Each number is 500 + 40 x the weight over its row's rms, rounded and kept within 0 to 999. Layers, rows and columns count from 0. Numbers have three digits each. The size before them is the row's rms in percent of the matrix's.

# down: layer 6 MLP down (transposed), 384x96, rms 0.186, rows 31-44, columns 0-95
# up: layer 6 MLP up, 384x96, rms 0.193, rows 32-45, columns 0-95
down31 092:533519611471514504460430553530530524493400514412513531532547471533474462476540575467539514494512438552554558487563483452472472561519507516517525515470568480528569531508481504538450493472446539487516539461565503504517482495523483423490471487550477562470463495512448482430422507528513480492
up32 092:538471398412525512484490556469494533537491593493454546534517488547520503402486504547494484541446536498516544502508522502595474548461488520546495484442515495493481496505458421485499439496524490437522488547582459509399535468454479453537430530511507517495501463492511570527547515559507473520
down32 087:460498511582495516501494542532524472570481387484572525520520540488490514533453508470510489498528542468551484401496495516408523568584476465511589531562513505486479472475503463509535578470487498590492542491495524460534500442576540466473533490485496497525495573502568489482467526538491533451
up33 109:487461543475490518537510533464459461479486463497543497458556488466561504482458471536593537517424444490479527482419536478478480510458472518520470537530571479488521567463506486529534498439501519561539509515517517420389535480509487514567496568428533466580492493475577444495476521512549430471
down33 103:521525427471529456480500456566522505462488536422527509473503453545494490455518514446473511504526503485545503547451495539554553502567543527464546555498523531482566497551474593498528482507524489446449547502488495584568450534480473521472519563569448504511556561494492492550457463436566589511
up34 094:522426457525468496483452432501471498479455459570519543469485492463566455568515498531550541516459507448579522570507549494492584500494521542461483524522470501453552472544480544493482501493537574519496515478535518486505356478528522508429509460553522546442465496498519557483528465491430448474
down34 090:496538496494415523475606492524423497481568483510457489528516483451551555473468510517555554466469559527518523550432459441512525470469503561540510532499532451494562541574468515484508486567491490523397491511508441525475562529479515505479459514482464528596498489521551439507497551534486520571
up35 103:478517558468507419444481462544477474482541535477553491513531514459517542493510522502534499506506441539454526505475509482505408481462524466484488522477492448450528512458528495480507527512490461438525515461534470546503472519540465453512494502530563503450561500415462594539453449641397497563
down35 087:546562441504530511537478533542484606560559465506461508471481488518443567456569461457458453497486494464542536458526466455529472525468431505483444450549493568497494469497461521534547483466500538448471503504578516470546433482503536503517520480469470528512516452599470492435524471433503529577
up36 096:460425541482463499483526488472504434541487441427484543546466448494509477610464415514524525607515451446524476547478539458560572514520488511460467479500487524484560497447551533571515464521460446512533462461472494471510421512460486468540452485528480509533485470530516504544487513479591477481
down36 109:476465489482520519503573504537531443483456534472501574494485478473513523479504558554536519543516484419546422445561457559565493523526411541471473536455501494552509534568472435515489441550547452547505603521529503494470486533521482468525453554503555540487528464479508484484528537550500427436
up37 112:483499475441511516535480533507412484462490424493584567493489500467533575542515486475527524527422496501569469464526542435497497522525520519532441467446528445500495501452501449469469495522578498563521467566521425449408474525506488537452537477519494493512532529565547529486514417568484458530
down37 115:442557454529455578506547543451504515556462482544503477469535540484470514565533553458517515521461523489512507518478493477473535470419438501436458537454544570499540530547470464466471571509435535528503485478549491462462528600478467492520463547507434462420492585459482447534549490526473499527
up38 098:430407539455543509435529472570422509540531464549462542519559472456517485598475430544559507519488498461563531465508501510565511480468564483477496572396489507452490499514531509462489463509512503457512527556469512441456508460455475503492501461492519527489567498493547557473536464543510551466
down38 106:462553478483458457535496523519502512504511529539552523401391517425473514475451583516497525457557494498437526500466502470517541519483535544476432493468453507478451518490523475459503529534539487565526526442537479530509430524584519437509439498518565508554473475476500506500500442473590533419
up39 100:541577551538526509482497555512483489487545599529520470572515546489504453539486456506485513437480447532502505437476481483577474461488422497409436539412533510513493437474537489515548534465513458482501484571486485439491487454547548508483557531495465485493473420477466455522464469580506482551
down39 106:548482501436532502491558459538504501541476406456506528420461495506464514427523551515520553510489535451495482474484521503479532497522483447542576470548506502500522622543379484534420475517449522528534543451535529540500508549504506453495472464546529503465540535568526483411480503487531505516
up40 095:454517518467515537473539523488474475511514539592485528488549518537471401518520479501480532528581555504497536447441448487450461453578472467497561518485499528513490612592565454532476458524534490470600523524471555472450548476424526527499480491526516477451520472497500502435458490504528515487
down40 097:451550468516509492539589489513431467518533520488472524519455406534469559484423516505497567464494478518442496525473528484524461486519543487450512473489471536500526448523474484564523489435449427485533486495484522441517446543434565522483480533491442510518564466458524560618499512521555579488
up41 094:535539541472563477481566495511423487514440532473469505471508488499519518500503465536503543476480510476507545500515498523443432485472512461464555456526495478449461497447600474514526484378537472562521485471502482528493461513503474536396485464492490560495430521500515402372500521547529498528
down41 093:499490475553468517538402493419487488512483443507513519493496497482503554510481524511496537614489490511530524513496479478489489491448481464494402463498477531445402485493531561468517470548509546471475437506489566470485442562520559420477482428533462438467427527518448478448467468449536448492
up42 101:551501524403529485533531490501468520531611519486509478510457567504512554501507481564500485497494452522563487514508432496515397469558501472428458488437499494444490523466530454479433514493514484516483530526431565441505484547472470527531554521477532493467498472442575551541423539486469495422
down42 077:468469471608460497481551551526491550526490461519529463551468486461496490468493439506445513529460479515440539489492397455489495481556539559470522512485515503517503519508452498520498518551537517527461493580493513584565472438470455489442540542551489511509485504511438491506493566626504429558
up43 100:494524451555477494519461614462560499561473518551427524506472536437503437574484537528520485489558472524533502505525546620513459506473426518519451509480505469495509488495477472422497505471522515487493485511558573478452468512507492499590508466463523459424509504493508500575438467499541482428
down43 073:552423479583510494524538489509442505463512488516617548504483589469505543514528541552500509438518568473483552495466479502502545504586543511505519456512543512468482605499463507528482520504506512509493571481487501475532528531524476519475534506520523575514526476582465586419509548561470537538
up44 105:451464487534557495586450480481448555513463486488435543554477577523593472546474507465571500463535419433444514538522541470507494481454556452460509482441544499486455522549509505495531474489491490445531484453521566546487399567507488549467483458459548535509466504536524540542503522478509523467
down44 104:435479523431511463452510502465486481535453514484551513525491496426525468428508439524357526525483411551470476543453513396462503490475557467484536540485501521454498494529484472524545482562518427525455494528475526523509581505541447539513490495475461457504480528498522505506466553531569544454
up45 110:569498470544556510515466501450463492580553485504448565514559485466465535476484530457511497524533470418485466429496518471530489549569412542469474488514522491475420519465507485511515469521457518524540501474553449445543512535490484502559538563499523457491501584594426456546557539457536484506